python train.py --num_attention_heads=2 --head_dim=64 --norm_eps=1e-05 --bias="all" --init="uniform" --optimizer="cautious_adamw" --lr_mult_o=1.42 --beta1=0.95
Each number is 128 + 24 x the weight over its row's rms, rounded and kept within 0 to 255. Layers, rows and columns count from 0. Numbers have three digits each. The size before them is the row's rms in percent of the matrix's.

# down: layer 8 MLP down (transposed), 512x128, rms 0.125, rows 417-469, columns 0-127
# up: layer 8 MLP up, 512x128, rms 0.145, rows 418-469, columns 0-127
down417 096:097147114153114105104092095115128161125115144105140153156112122093123083140133148099136119133126134124119112170144114097129166202145130088110128115136125128099155153113110112112129133057153170117118161094130130145125123116111136088160140150149121114146125123126164139122153131132066173164156122111157165162134140128106157167186096116141110146105150145115135127121103126170128102100117
up418 093:158128119153113126108130168160138162121115096103112140092154145122166146130137116162120115112152107129117070146125119125147172098083165130140161128125142152124113141117077154139189141136118114141113136126142108128125145117110133121155132161180148118064151118140138122103144113125125168153115121114084116100138114052146125127108141138111116114072150101124150167112128112115121185143100
down418 094:123144136123131050140162119153121145109116132139129132148123155140107154168147131094113139156116119179145130090129127116123123124123104100096158111170141132163092149119109120138114077136092128120091135137117124124153109152085132153134176131139085140134070144147089090138127164111118149100164116150128123141132130157093115140191089173101139099164118100099153135152140143136114103137134
up419 091:113128113147152157113119128132090163112121136139083182144112094084090126123138107147126136103138131106101140130137132133165176159168133103132147111120169124130190132113057166111165120140157108113120158164155102175110155126145108134150154149144128127109101158105140108099136162138161151111156134131128116081076117169104149146120110117116147097145149136126090124123128152127110110120105
down419 088:120098121142178099098126113122123136141138109144170108147128079150139135189136133134115119099108133130142160122118120105094115062132112153153153143122125134169126170158157106159117117107116118124155098158079123148136156102113119116087117075110151114153131125203126089165142102159128134084115117121123153141142173123106133154130130120102125108129136078106167110132141142140136138097137
up420 083:135143135107106072068136146117083135118128101178123112114115138128148138109137123168106111151166194133126127169135157124122102122138128137146140078106166154100147154114139145133142105171134131120122138155102144120151105159130108114126116154178096120125173165123115077127108157083099116139097140151116091134152126151096128101179138123144122174131134139129129161132128169115126141137092
down420 082:118088122159115195155093114135148151116138178092143121172128137087110127134143145105134155150120135116144113100103091136131166127113140103128101192132088108181132101152133129070105165119126125132156156111124091130118125139124132152148121077113157158128114114106133142128151109140153140126153139118128149126135120102136112196117137132116105097107119154111111081093124075130125129155152
up421 104:095147112103115090136106149189130141120137146166099117132127162135099124135099115137137140099127089126122127115173118157142156108120121098130146121108163092162122103133110146116111123145145141098107106127106127180110171143145119127151170142146073180117125136098121119113154121134111178088107119106159136134114169136155149132164109133106145084142130170088152084132126160177130118162150
down421 104:158132106120144122118150134119141154157108096127128133123104116158151154130153163131127136149133091152112126124136139074096132151122116144121143174135184109145085150144114152146097050159107113116127119116103129095128130081086123101121123116148137158124104143178142115163076121117129145126141128136117131134139076103137135133103111106151130175129090105139135198147106156142072142132147
up422 082:129082123154146101150109139171132155119095103115144125105162143135155144156151156097149088162136109100093092145170117163139147116114143138151107173162116124142105146180109113133174130152087136166100116085125104103176088119114129126139115125112115099102166113112143134125074121138160112134143108131093122121097108086131100135115106167161133126117148142126096105103085119113152132126144
down422 085:158165128087149126142116100125145144105118172139136132151099132124070099116129150111151109122133131132121114142138092187164105144166121107122110131142109137077183117093111105136115117139148111132099132138140117120124174126143067111137155132141108113152097162134067088110148161148145140143076172139139089117123102114132141108122157131106168119104121136132140156144144152102097171151131
up423 101:146128097112124129191113129130135105123159132124119085140142129135074105124092155151149159134119134091101126145106144126151137142151133141168112149138124103098132124144134114129122157100156112134149152093138165157068143139132151084135136129126081080142098110120079132153148125140119114071138139094098091116152168139112165146129138152152138151123136142073154142110135069117154096155119
down423 101:112098152131143097082115127071142176142137125136099162141106146104135142147121125133112160162122062156151127147160128082104125098105146142085158110111158162099130191144156128120093095142110145128112108098098102143131124142172095119131153123117136152090141146141155121122122126143099139142123089186163161151097090130146136153121134141115125101163123123158128141140103137115104142116107
up424 098:146117096105129120137090118126154112142121169121141108107135123101122113141141146164123214109154082118145118103143156134119149109134116102110108138113131145152124118141148148123171113119139055128187149111078139147161139152103158132136150137089159107126122103137130169112100089110130121122097129103125093133133128122117153137134099125199138136108106151085131129123157150096105109170107
down424 102:118121138126133127142107137126116133118107150132151141086102129109105170110116113107149087118138136136126152156142109145125104133107117149160109165107136134131130130080153097150117185170129180099113115125158076140116111134157140080118093106118094123149119148083127107126193148162141116117125109158129125162151152155139120157129149147072142143118110110100075163133159073163131135147102
up425 091:117139132140128151117095125117161151091104157171148084079145098136155121140093135104137147115152132118095101153120093131088090147122128131149175122114145116105116153136079122108152158127124130175107126103123149135143107116132069168149134096132146102137100159087130125074097162162160151136132125173132101099115109145148141131139096154133136120153166134113174132142113143144082158130117
down425 093:128148145122119127121162127167140106158103133106071162125122126119149181109132145122156142104164156142160134114128127077118134090130133132126134153135105116121120127151162111089171143070113109086168156115098125141104157118126126097123130185105134126110113139135131153104147119110074139130130085118120159153103107165120132201116156123159099130099093111158078151131137119125121122143120
up426 096:105131106136126126108139119138102155104111129094116125105128127068107165122150102163138130127159176146133141117140125107146175131169175140129182153114166119129130112094128212112149118116176100095146094138115119161106123116137113103139140155154120090133129116136078114089134127146188126084123167125116137146103130145127126126154146109156089109121110172112123123134148092112139119133108
down426 100:123139148115103124137118103149129100075150099131180089125105125181146128127108125107116098154109138133159092106083123115147106123114130098101088124109085076111148109119125100193156158157122121087130112145159101128134139159190158098135097130131167147105188110114124167144137116148162141142115136106145136126173123136145101137133130128102144154110138149130153122114127118168124137105144
up427 087:145128160106112139138083077123169084153136181148164108115115116146164095133091133100136122153113132158115133112122115135129115145145099111139123185114137106153126171155178107123124112160109105118140096112109126146171129127115135111162143156118141147128119122085114104144123120128153122138135068105086123109102098118142163142122154175109141148157125114094186140130144158138105111149177
down427 089:108140124127033123155101150140148150114120110116126125158137142139123134122142104121096103132131158116098144144124136119109120126090147137143163110098182168135140137160070127141111122151086147130176146178138089081124167139134096149080117134128130089099134129146136123150138117131095110154095131106119099134159116139187121133117108137154120145113127110156108148151087114111091157116145
up428 102:116123120121164123144093129183122107157127162126153117152143135107134154122137154108145147100161106159135125110132104107110130113156116131107163139138156088128127073144126174112138118154160121138106086114121126150149158113120103183130154139136090135150123147083122115137147073097155131077149085124129092083131178126136109115164101132095136105118106152107176111160148104102113141161125
down428 093:140148124130117108131190119106136150118114142152140136110126091147113112177148140102098114124117139144106097103107158132154144146127137098146128140158143134147133165170148102124147100159083082115117139075118099142173148114116129094115108120125102154122111131164102155162118162179108099137108146133151080139121082141097127123128133111106126147156124063132106172129099147163105128147168
up429 099:143102132118148137121118137139106111124128131153140153122133100117134110112128128172128127111155145110132107108170126118129133121135167114129129147096146139101140133100095200104147094124121092116145133106168145159090148112118166082118146169110105099166155119140126125101136127096148129142072114088098137071127130102137149118157136177160179093111152079122110133112170138159165163141110
down429 098:104139131109121106147131153146142124101172115164149106110101076150097150146088169111079142127123146149115113135104122121107148131175112127075133108155126138129116146153142097187133137102129175129077156115105103138145103148107096109137142141139182146117100128166146130192106094108096133145149141138180110101167143141104109107122129118106153117170111136103120137118127120154118111134118
up430 101:126130111097157152149184132113117096173112126132098112120122159094166154122154165111140119114109165144149141129102131089145106134136137111115098138118164141162146151105095093105086118113175109139122143125121151166135167101105148122119129162153085142154149119134153102113090119062134124140132152076122150109089139119090149126118132106185137071109127138113133131105144156108149116139127
down430 098:137090106165102140133122119118126146066151097136145151083120099125127139116077116130173124153121134128099133098076138154163135143131164123182175110090122105110091142160134089116152105130145088110152115139116114182121100195121148127103119134140142136151137109112111118119143158121145122121100103138143155096122131114111116144152158112169114144157148117113141133162143132173105129081117
up431 104:142133113147153115094095103126148123166118136149104147105150114142096130140103127139133145154110141137071136096120111118167177127157103136101102141129156211159149138179130140098126120096140135122121115126086099130133152167150104132124130098112132101110155116164130112121099147133165094119148124106107127078155093120127097134104114161113135121165173103149114127086125146099089112155094
down431 103:109151141144144138144159164103132111116148106132123138116130148106167173129134150059120142102146140134139128112122076113120091122127171116150124109108122072101111115085127108159159114126164143146118147110115133125114136110105138136176158164160134116185139126058111154084086135079127110128123141131138135111119131132102153165138110128132103121135114142164175133098106123148173131089133
up432 110:113092127148159094093131162112144102120078138159138120110129137113135131122142134137130168170151081100118104140107098103105182130126147118120175132114157174124115188114145153104130107124134087105128100161100098136104157150132103159112135132126150147097135138146137086107141176146158095144152120107120082102103145095127114137143177142120102126172158127120113127136177126094113130145135
down432 101:127143150109150127140138135101112169111094117139146142123140128121136143128171130146094092136142109105120143144140130143100122148114097149154095097141139080117089115123111141155109123148124154197138150141111109138103128120107136144114108125144128111116108122087133174103172141144112163149149101129149139154105123091104122179186172122096071154127110083087097140123113090145144164143176
up433 097:132154133137132169175088138145131121122114111120120121141102110154137135109096160067133086163152095169092121150113131123124143145140107144150137141139122153098164117120118092112150127100113104163133106110082080147119130121123082143131119137117105128131131161141138113125146087169150141115152157121133143121135143084141107141182170145125158080161116162094184148116133098094105114161123
down433 097:111094088161105082112124162113140146142111157129106161138127168096149114095150132120140119121116164143129137109097140112123138110094141115161095119169145122133146144144128101116156076103113129091145157149130124150106157126149149102113139121158137190113145101114123110089159144087111159080147106161138137126165107136121176117094147107113151093094154148180094118119114101116124104165120
up434 102:144148143137150118121108133117148134124138126127116127144086138126161163130142133133185148130105172115127122129124122085157141154142153102133143125079143177136142123121135132110080126095154112102134120112125091147131097162138139116128164076141128122133126139149123108119120130115153166089106136043117173150071110130104060134126146113174151060129124149117108147103125139127094127131131
down434 097:092128137115151101126130130128113147156173118122169109124125068154143131137144074101127148094107122111139148119130125123091148150168151126147149097159133145144156109147140114138111151129133146116158126114114142160165146118090107173124054112096148097143113103155137124088112107133129154092090108147147102122102140085103156138167129113115130109128091136170175155132110123175152095120113
up435 103:137111104134129125149126118125125095153134161101122156114173100124134188108070125097141125135108147137075113137154116122114146113110147133096108166075140149151127127125122122115130119079154125096158179154131131136127125131112119138133110133116150131111099127133150137119141149080152106099095095087123132076129109083077118126092144163189143136146131148136146158055122133134122126149128
down435 096:156129132118111097120134105135118141115122146111173161086092194138111077139155086162122103120086149128128124128113115155176129138146136156112128138140152088127121145088133127115099144158113102110135093065140113130139128099146129105118138141156103086155141147143128168097178159159168076127147114132129109145096148172135141107110112121100103097116148140126148126178130108110133119124147
up436 098:116120132142144162112115126146083128125144131155107098136092112064136135171115099106106148122148150160103091139126101150117150112148142114117140122095154112100181119127130113125106115143158102134124107130099114160111161136126122161193120135156122109134145114123122149104121140093144083094138108130136147141153137152117096137089124105149117113154124114123192059101159150185112169139118
down436 101:147126149142126110150108150159163100158126087089150143136149176147114136114159138135126112134129130142141169108127122071105094114100122135082147110206147155178100131115083154131144132153083103098120123149149156104152129147128156129086132151107110100123120128146117123111112145126123169124137145114102126132105113077142100132116084128154120143104140138126139175107095148077118117159154
up437 097:164136097136135098118146137137164152145104152100132156067165141097112163152112145123127115129130155150144100180121123140123154116144127154123131123111125095144138127145087151115132097134152109151125129145124134089104131084148109147128119146172124087161105185119107149103077141110122147120142097129157087125114072066132125152105128142108164108119159092133108082136140130114123121181142
down437 098:075107089128144161148127136113076120120118107109173132160079159120142120167167134138091159099105087117135130097129124087101100134112145157104147097158147140142094136103132108141096095117150131095196155121122118143107152136148172119133151140139114153123168119093137116114140120190126134115099144129160187146122129115130136130135144116159130104142100129156133131098124152127139087108119
up438 097:140124129125092107128160116167094145154104142114160129148106126138128122134132132076128124173145132141133086157122115159125149132154097129135115134150110159159141111119134116111156145166141130150102099092096096120135131189127127151147162166135136104128100175148095165166131137116111135134087102146142097097127120119159084153110098120094181099156123125096134127098121144078118108121193
down438 106:147097121114124180138127140127104131103130133112100134129158123135141112120163156141084090103111154121166144128094154156135118139075141123159153161111129084137099087146110085125151105129152133107145107108134154133171153117113121115175118112120132162142132089136128128099112105143101108133193126160065154135121104196122154122092137091137088132121146157139140171138138119131151115135110
up439 109:148108121108126154134112125124115098105127078108128150114125177090163138124130170117139149127090135116124129140135098147110151142150175139118123193108155090162091093132071124095111134138132103142140111126118125136137150114175154146108112103167107133136173134124083118143128110126136125128141159083104150168097139114102131171099150116163108135115089127126119123123118129154139148205098
down439 113:117127166125085094137128163156111162099086165126163145096169117141097140160137123135104094145131125156091162139144098151114132123120143162161101132130086113152122096156138099189159145119150158171129124146119100118142084136116135171146132098146155096139110117152143107135175102155121133144121070148158128125138127125127098106136109105102105097130120123112126158156108106142102101107091
up440 111:116113097150145152114120092131138113136091167161141154096151117134157121147090136105165146133108117130115114129169082138121152130138102111134142143132115175117136128124087118096115076101112153108107135124155144158120143191128098143130150126137124122128118158112121128160161113129142068102126080148136141151128160106061158132142116127128158122158166096095132150103186092093105127133140
down440 113:110089129154133144090125139148113107124163103140128126148145133121139162116111106126116084142115091120118163119149124163121123120109124122095162138111160150153114158155138087113186076141118140111156111140130138166119132129147136155107131164085180132141103128145153121152154120104097093127186086146079128121148106097105121116131154127127118110130110175158101092120125156131184093107093
up441 111:181150107118154156171147105160143119115123164138181120089167155077144128133146136115172159131115154130131132120111134105144105126128122112099136189095118094136149126142121131110111118059160064130138101148103115143095134109099117120136106117182115123161117127115123139152097104096115128128103099123109076156137139119115126161112111127114110084151141117148090103133151144129116143146150
down441 114:129090154175062112111132145115135112119105173123143106102108124111141123141115144124132120179132150127069105098133085157133118103094087138128126140140151167142156152114142137148154137125035160126144097164109148102113139123106118118102108111118126157124101128113135103135123177120159127114140115123125110113107135111169136177133125166140121174144116091112150169158156132118134121122136
up442 088:115093127115135146158123127124151116141102129105128133068075115146144094118150114129170106146093126139108117108104100122131137096097137112115119168136174137150180097169108098069135108136109129107111143119124092184167122136166119105103158125122102109098111146156103119124135100128122123128133133095127149172125116124142154188176164179152146117132110126141102141136121106096145114103114
down442 088:154124111137135145116134133178158104128163123147123088106143092151118166133123116157088170098105094140149148150130151105134092121131105104101164103183096098116111143125148128129067121168163160182134115127140133088150108154129126124155082134121150095158136125129160110120133145140113141098139134167148134143162141151153135120138083120102134113120144089146121118119111070110127073125118
up443 094:152109098127159105128141083123135079189157141126086125114085160139102167101149094125127121152155132138122120119127095119188160129156120110122125117160137118168127103074107119127124127151137168113101127124167129164070143105099147123141141149146120123157118132130127077149108144141146159130123146089093111120109127146145126114129095105153149111176141094110159143087147104121095118110149
down443 093:168129138151159158162118143156098164132134113111124175146108103132136092126125150107116112099140108066149171122118136115124050149095104136144114168166123106129096125163131128112149096067066138152151151135135092111146111168148093153127123098131133142106120110147078140119124094121115125129150115108137146168127111110156144136097145116151131138128114105140151125141135143125103152174143
up444 089:133093122119118115152143134146123147126150131151163135093111163135151126129112124087137134144121097135120111151110127148115133173138096128070119163148115137182111135140122127158127161132089100075117140125118126157103092148115110147125156152147131174091108113128107082161119112155123165115141107097066115082106130113168163115114155124124139115165161161106130143080118146135085095107158
down444 089:121126092079105151103167140107125123097111106115122104153182159110136161115097150132129132151133122129147120136111161155117138101164112106182148133087097126078132113126130110098113069093186147159134116154152102089122116139162119134105123113161098086165119165147174171130134118149121130148079129091135131154130128121127127142164135112110115113112122136111162106160115138114154126158127
up445 106:134111107140118132066118093142155114135107129170119109128133147150120144118086132108118128178152105173083099113146111114133141120161116140120154142113137154108113116143119117128177144152132106109123115149115098127154109129126150155138144138129117126104068108145131125129112161088193113082148128106104102110102147127094154129118151148142172137162141106119146182153138118094092158122200
down445 097:131138099138129111152127112106146080101112148107111134172155101135118101143139087077104140128133086129118135180152110078116147119114124113166070146084159138123133130200121133157105152197144108104114123140139137108115154140138162158134138148118116178157117110150131104126150141108084090149114130112091143160114129125150174109156152137121092113132124113109107124135137120134147119147110
up446 097:126118098124148146107116067106128129137091135136100158169149119144118171113116146159113147152143173110085133135097111080170090130108124162135192120085172141136136157143123122120103145108165095115169104113135111175111147117127110139134144139131092155127161110095131114107153137152153132074119118120140143136124139142189144121097149115137145138120125138136104147102172153151097139110145
down446 095:135128139090137146114112124123104130116160111097121113127121114087128133191119123159090142102132143121084137142123088158082157135138154101124113112125103081129122163068113118150132147108159167144151173115125093160106088137138160130172134132143128098182137135163120100152106127122129113112144146108126130125128167109096139160186116105103123113111157115118185107158127148157136148144109
up447 096:121114121100179116182120138099117073137125100105157100097090157103124108123133111144162157112152141133106146105132158124158146100063159120136128136097141141156096098088086141132125117138111085102146152118122121138123128166132157157181181124124113142106158124142130134131116089118157108119125130113151161121132141145098120140131148131171117057146138140147150121121092172127127141131101
down447 098:113121100121083093140168157123136149132100166125166138155111147128118132076113180144155113130135110064123106184103079129165145164151113106136147133118110157149115097124123145100133170107134086145123153120141156127122128134129091107110108109140149122173111115127158136107139169105114136130139114135127124062093145096147122169140138179100133141084119088132146131134152124122122111139122
up448 100:096142149139169098105086104108178103119128117156179147122127164108147114161104141120169139143105119106116113114136113093145148122154141124131152131111176128141159102103133138106097132134148102157132051122156126111087119174177088128130130071106126148133133162159143120117111129152156125124143118118117152099112177136101082124162112118144121106155167122099118146131120153124120129144092
down448 101:137139078087131092184156097128100143134113170088108126141127111107158123100154159165136110132101100142129142132098142156120147152164114093114138157149072150122155139136121179116145108136097136167114159117129131101119139136086159127098148146154122097114103116134110155114102148097085095153119135108115088153130127092139131157133163151134138155112146089091130131152105122125110159120176
up449 098:165113094130199110124156123158130136132107106119117154117134155099103123120124104117143093163102163171118141185131123160115164123107111121161152125125117120113153106182138119133150123110140165145094123131108117130098122094127076138121134138142117115161137137118081094110122160152134130089156101119115118106123066140128108129129119154094102173126172143076137139109137140119095175137154
down449 106:131126108108157149153111121088127154107178127114147091138070093148117102137118101143083144109107114100125137119132135162165137151147176104142123090137153143077128130066131137143105153131168118141128145105147117122119106181137170107154105116153194130122148098123140133149122090152145129171099143102143149135109169151107150101155115088117123099132134138113110127136140148118137081120126
up450 103:158101134104131102117161111117137127154133100123156076080174118105126150136120154124110135105121146090140126164144113135112133157145113089148086143145115148117142145143117105126147141114153107118113152140073130177082135106122147139154120134148078123094095123139114103121142161130149113122120072159150094131157187117084119152115138116166155117124134141091150168122163176098115155131110
down450 107:097140143112167104130106121128126164163131135142112092152135165173134110116115113122118138088112131137082128130168181123112099093153106143139149117149109163144116144148131119181151141124127125098137111142118109163182113141115081134143135128098127150110147100132114114150134105118117155137139141118139094150103100154153159055100115155113163124155095125087128134162085095160162105140095
up451 089:107114121160135157119135127090109122187121114122138139099125161149135136123137139136115133094135131141122071150147134180132143155093144113083113110127134131166193096092149186097154092117143124163135105140098144107148135117158158154137128105167111117117177153157095146090129093139178110092120084123166098129111097148143129143130137111116098128122132119144108116107099167129115131138140
down451 096:128107131116171120143143103136106136119118112127107127103109115099153127168113106125171126085099159199099152100126107140158157169132111160094111135117126126133135153161136101140160094079129138114153163099164125139111093160120127139188147107131138156149120107116133105166145138111134122104085138118111191116126153116108113131112103132132127126116139100083196176122125125133108125131100
up452 094:163127091128113137122089117172098129151141090103144147097136122128135143125129151162128115143159180125113133140113130140154119129176118082095139137114103131143129138154099165145135152103131129052147102156134138115126131179158155108157155114112120132106137167145120106153158125111135094116148129115166064110134110121109148112116123140107131141122125151061153178092099144159101122154109
down452 089:103088115093169140131134155130140094147106159108093123121158103125101125128102107115166186085123085130187114118163164158133138092148102141156099126129169153118130134076184106114095147119168109196107130115103143121138150110118128141100131150102145132107106135146129162120144136114121142112106116136136140123092171148125117107102128097140114109143153127139141097103151121119158105148156
up453 101:127121156148115142099129074146113088131103102118099122134146115139092176126088152101141176135178149149120130119115111099141120116134108143155103155103116139099165152144070119118136144104142148108148154135114129156127130175103098152129133084185116141094118134155109103153088133113133142072092148111107082096150114110112124122136132131151127116118138097137139145139155138166081151170132
down453 094:127112109093075119103134112132128136140159164138143150142103164151084096117161120134125123060108104136145166135118148198119096112120097133148162128110115150135142135151129116130124098181097160086175109124125132101154136138186152131155099114151095143136098127123114107136154136112155135124127128163126127121135161146133171074120096151076104133108138111100127138119119159100114128124120
up454 096:147161110119149188085096134093135132129114110156103106114111114117201174129132112120164140168153118113108109135102105086150122148163141147100120136112160114123112084121117158122130119145125088130107126137114127129104190150100080149154179129122148098102117150154137115105091093102150142124148124122104168103128127136143132113132102136149155122134138143115139109137148207147118118144124
down454 094:122136158131077118127161140133124170108081145116157134145162108100111121110112131144131113121097168125140143134163119140138148116155163163113119168130074113181103148124122095117136158089127138097095141142120187144161142079120119120123107120150103139128103159151126144151135193102123113104161128114117122126114138112093166178111150127107122112089123114120131109110120098090155125144178
up455 093:109123137118115132116122109173138090153069166159116136136142124169129129179090138114127139152105140113109142141141086138152111142137122099116097183127099156119131154106133124113156138114094142100141135168150133143160119156091124116136140094154138160106106150116111142134122159149153146144138128101118125132094123083146107131092155123125122141123155072087179164106183100108118136099181
down455 095:120085122172081107143090148131157153083149101114168119134128145108128134123114105127107119131151136138075114112078151148138124145156153172113112104076133124165106131128115111158104111140118149149124126129173115093069155159125104115105146150146158103113141139113174143151135140108134116111110109088115140169172110104123108146161147156145114127136111118108121116159092162102125136186120
up456 105:127132097125147129100124102082055142133101153086093119087114126126129122136091161068101091115137127100148138178127126147126172172160119107135157126131115148090167111111111127129111075150154127135114113122152140128145100127126136102181129155150125113140132150089104145158145115148148120130100138121135160099112112098123120147143145122153129121143146133116149186113135142107134179145082
down456 103:174134143117153152142116105152140112162186156121121127120155134121076136143139131132143101091131119105117123119149104120117152127116094122136109155139052124156108142098145123116142143114112105114135084147116110145114164151120133128087149119158123128097143121167136152145112114133172119181121146166088110098160162110083135169158106090070112130103147112096160123114161132150122095121132
up457 111:130102062124142140096150134121102124122124121129158142108174126105110149108083123123119155165170137108101121157107105138114157146179106143122154144131154128138188111126122166106158092157144086153091101156080143126096152086102121165152122102122116132151071132147131111128111137092176131119149104140136116119107112116137124128166143127132171142146147123073156146119138105108108138137118
down457 095:109138164092064141093122148108114132137160121096108079154119135112075137121165099135088145107134140141151145124112120196139123135127126125090101144074145107145162129135158108137138114162127135126104173095145145124143121154136107120134095121125121147108122161145151104133124132140134115145097153125121146106129170133098164158173137096132107147122080103158106170108120192136151131138125
up458 111:109150100068121119111168106118135116143068160137105119119118130101162137128148163166154123159137165145098098131119157088130140140155147117108133130116137114093125139156130145095167178156140112137104172139132133134157127108116157121132134152137139147169104140152095089121122110139096110152118132123117124135077152073123097152110136134146109119171133126132114158112159080140101184114087
down458 105:147100107117134124162121162128127124110111144090113137108160133081125115134142134110131101150166149090159112165174120167153166129146122110170132096121140065113115086130103153164128143110124119174144149105138113152154135081122104097103094096136139111163108143135164123159143106162124112129134104135128134089118145143136126084145128160151095137145131118123154118108139101087170103187149
up459 097:086125098123172176103144149133164110130140129162150114096126113110105169119110121118172165128103095100118110097139118131101127158156111140130119124124139113118116144143137142124128122130149082103094137139183100125107151177158115126185166124141178128134119136065156133141151125132151112157112095122160115163110142123120068133105109146114131078141126143085113119155179141137136129117124
down459 101:158105153126103112140123109127140155129129127096108145148144139133076108117094126159116143115158136165104169149116125224158153130128161123148100111073097115081100126127134164152098159077157135145128163120135114127139120151132163119104135101134146114129143072083112121113122144130113122096125144159144112112153156154143156085111137102130102138130161134105143115116112086110137160116117
up460 091:123113105115103100097146151159127155143118105108131160144121203138122123110154113104133145113119170096104143157093106121124128143130108110128114159130105099173150154140134125145141161113111106121100092118081147141134142140108126137145151144138118085130071135140109159169109150077122138113143121115095104084092130121124145163112106165122129134137186104082115137097176127115170161137106
down460 093:140126119085089141116116143113136142106161160096117100120148079138116137125093157139102174103135136142187164152134128154134145130151097131103111126146146112098127113133124112101146094121155116128134122166139112126104081128120120145132090125130105161157132155123173108152129149142135100117133170087091089099121138120112170060123143121126089117099144161160120104155090175134124149121171
up461 102:161091151140067103110128110105140134124179128104102118094099119138127115115127103136150137139157137097138074142174114144134153097119150095146094161134121152096145107136148143107135090100155110113135129092129124109145138117087123142134121132158128135141130137175149131096134150142141119072153168133142136115125142136113093173144125153098138118138134152115138196114147090090106109190095
down461 105:151119127113126141092160151117162129121122124173132134127127120128126119184105182113095134134136127143091150177113167203138178164139100154127133105117135103113097134121128098167129120120133124148113085130117112125117118145105184128145146088160102102160110124114108097158151119112110068140122108118119080139117106143154130141094125136120149135104143148102135113179091142100127119102157
up462 101:110173109108131100106183110145177131151098101152133146158150150125101083135097105098134132132136148119113106214129128125107146078101113096178150125097125137176146133166107147116130120105128126168130124128091106111129182124118157122129147141151103113162126094148118146145172178126138147153106107117142105122141121129119109137128139147123148117128101117129129075097148130136154166135126
down462 104:174146168178166168127091163119130136147119147117146116100113107119097158110154117128138152121168083138098188115104164124128083117118116103136095122119097123120133091159061127112138117129159139115155158123096127118114110123079100109163099085104152144121119119128108160114125134160134166131136108158140152116131155147112120163121129153162126087140126103160149128139133131145127099086142
up463 104:114111158119139147144074128122142107115101114132137101164148133128137112131104162116132145154111142138085102137142096109128119084125106120148147142101127157131161099122111094126166122119090145103092139095088124143113099146109141174149126123115117159128103130174123122139092147139141146150089112145109168102128125091180125144133122222121124125141151184124115144140126120118104185151156
down463 101:111097116121125125109087148134113114119116108133106168131144120108110158137161091141135117098138137137144165120178154121094103136132153129142164137137069104129162114134113127205144133107109121120084150094127122119102136103138134146072124141064124148096103158159136144117116087106123110138132131167159134143149120130102139171121134133086158131138159120174108157133091109186141140131143
up464 103:126132087140100120130112132152160132107122135117155131123117123132160164137113179161156136143155123132129093120115120097115132120059099102149179149100154153123129103092096138126107087161142119145121177145174110123138122164147154110133140127150128133088165144104113089126114101156103090123087129101121162109137204148156140130136125162140114168159129115131123145144173107122132091111132
down464 089:136148103139111141118140186120078142137157132120092112113078131089113104088118092135114167149143094121120108150124112176145135158140164128136113100132106126112130151087185131105126139139110096174110166122132101143115119118125134108180149193119136117148152165114140164172156130149130130136114128139117114128105111152134141136197115118141141115123080099101134114151106144150156124103112
up465 101:116094126090161127085115162118114128103103173142104163141122158147091148117121114114115086126132155149133115134148100119160133084143107119104115126106166154118149153146132135100157128146117150147101081152136112150147082134161165177152080142124114124112153131127116174097082119100172152099123145099118126115124132155157127148134086127166125106154165176135162126121139151111132130133085
down465 102:075144128176107123077116126133134140142148101141141131117089152140102091126105124140149186096122108144147144132140102109162128107137125126181122112162120124115127139133133144180128129147141121134132179108097087126156129138187121119118150113116150132097103142102138110161151122128144096133140099117190129135116140115102118130110165172076126078159135110134087100139116103120141116121183
up466 095:194123165141118131131142116161123098166140101090092097083137139144111140190166157118156137136150142082104108137147136099160110120131128120115159154112133133175163132117147124112122150159139154096172119154131091126107113154131159129153116112159113141095169093084095133121126096130119096121088129071124120129119111141125137118113103124156094105139139139111131171113114123129097105161107
down466 091:104153094124171121086185129137105105126133125143115123119128136143149148078161162109168101115134091135147102119110130071077154119111123109129136124123115124135120153153140136142201114133090050148100104128140163134153135134114121166136149138135085123143093134175128144121104150110127151161127155145125145148117132136121133150155147100137129134144122103161135101089105147120134093109082
up467 084:124142137182178144136098158114127094166102132108143091131144118072156148118129132140146152134157121093098100105122123092102123103113142097127097123152155124117140137097063135089146135146132146145101165105134130150151141122131119109102132164110119135135124158149122110072144114144122142127132138139109145063107121078096124172145119140141184121087135135155091102121112143131129168155148
down467 087:121082146092107142094127113136145163119137168161137117096127099156118157108133155106095158106134127108159127159133130135131113144119108147151128132163110145094122084119169115185141157131126129129147109159116135120142111124153085151182134120101166130103085113114103109143083145173123098130136099169082105146117156164183131108154166136124087153126142117121126122135126094115134098142088
up468 098:120137120158143132156087087119142157153117107128152099129088150131160093123109141137125163095153132106110133124153144156153154150088134145151084141124132174094215135126153166124097118143112129107148126119123102144150088133128141160121104107143101113117114121168120096125091082106119098158074117125130146081146108119096145130158111144150132122100151109125138169145147121171126119095126
down468 096:092133112141103131115154154123109082119077158134124182136133138134117127123147127118131135132148133097099157166114090120094125082145098103155161127066132106122107165125107150135143139105091135090107117186157153166102156089126139146154146154094124157149086096145139162109138101112103139118114123130168161112109139141118138175107117140116112151123141147131132157071106123142155129154139
up469 093:141102105087162134129138136123095132123120167139145150119144147111122153142147091105124114179155088151111131135130102149126203139141179097113145113130178112106117089133121156145112126118162146145098114097158127129120086136185130133125165132121101143099168143113120108134132104116170148127120079139157134100127126081136135123141092126097121112118170157085103120127136105105075112130103
down469 092:144154155145101126129149112158146160145105121110137092104134146182097133074123173152124137085069168114103149102135130189169087136112110143112121111125134129137160162125137107135152139107155118142083114112131073104131165141179116131150132104146166138107136113109117116157106145126131117132118119114106118149139111127144117142135118147108113154110116082125144109174072124098141144121174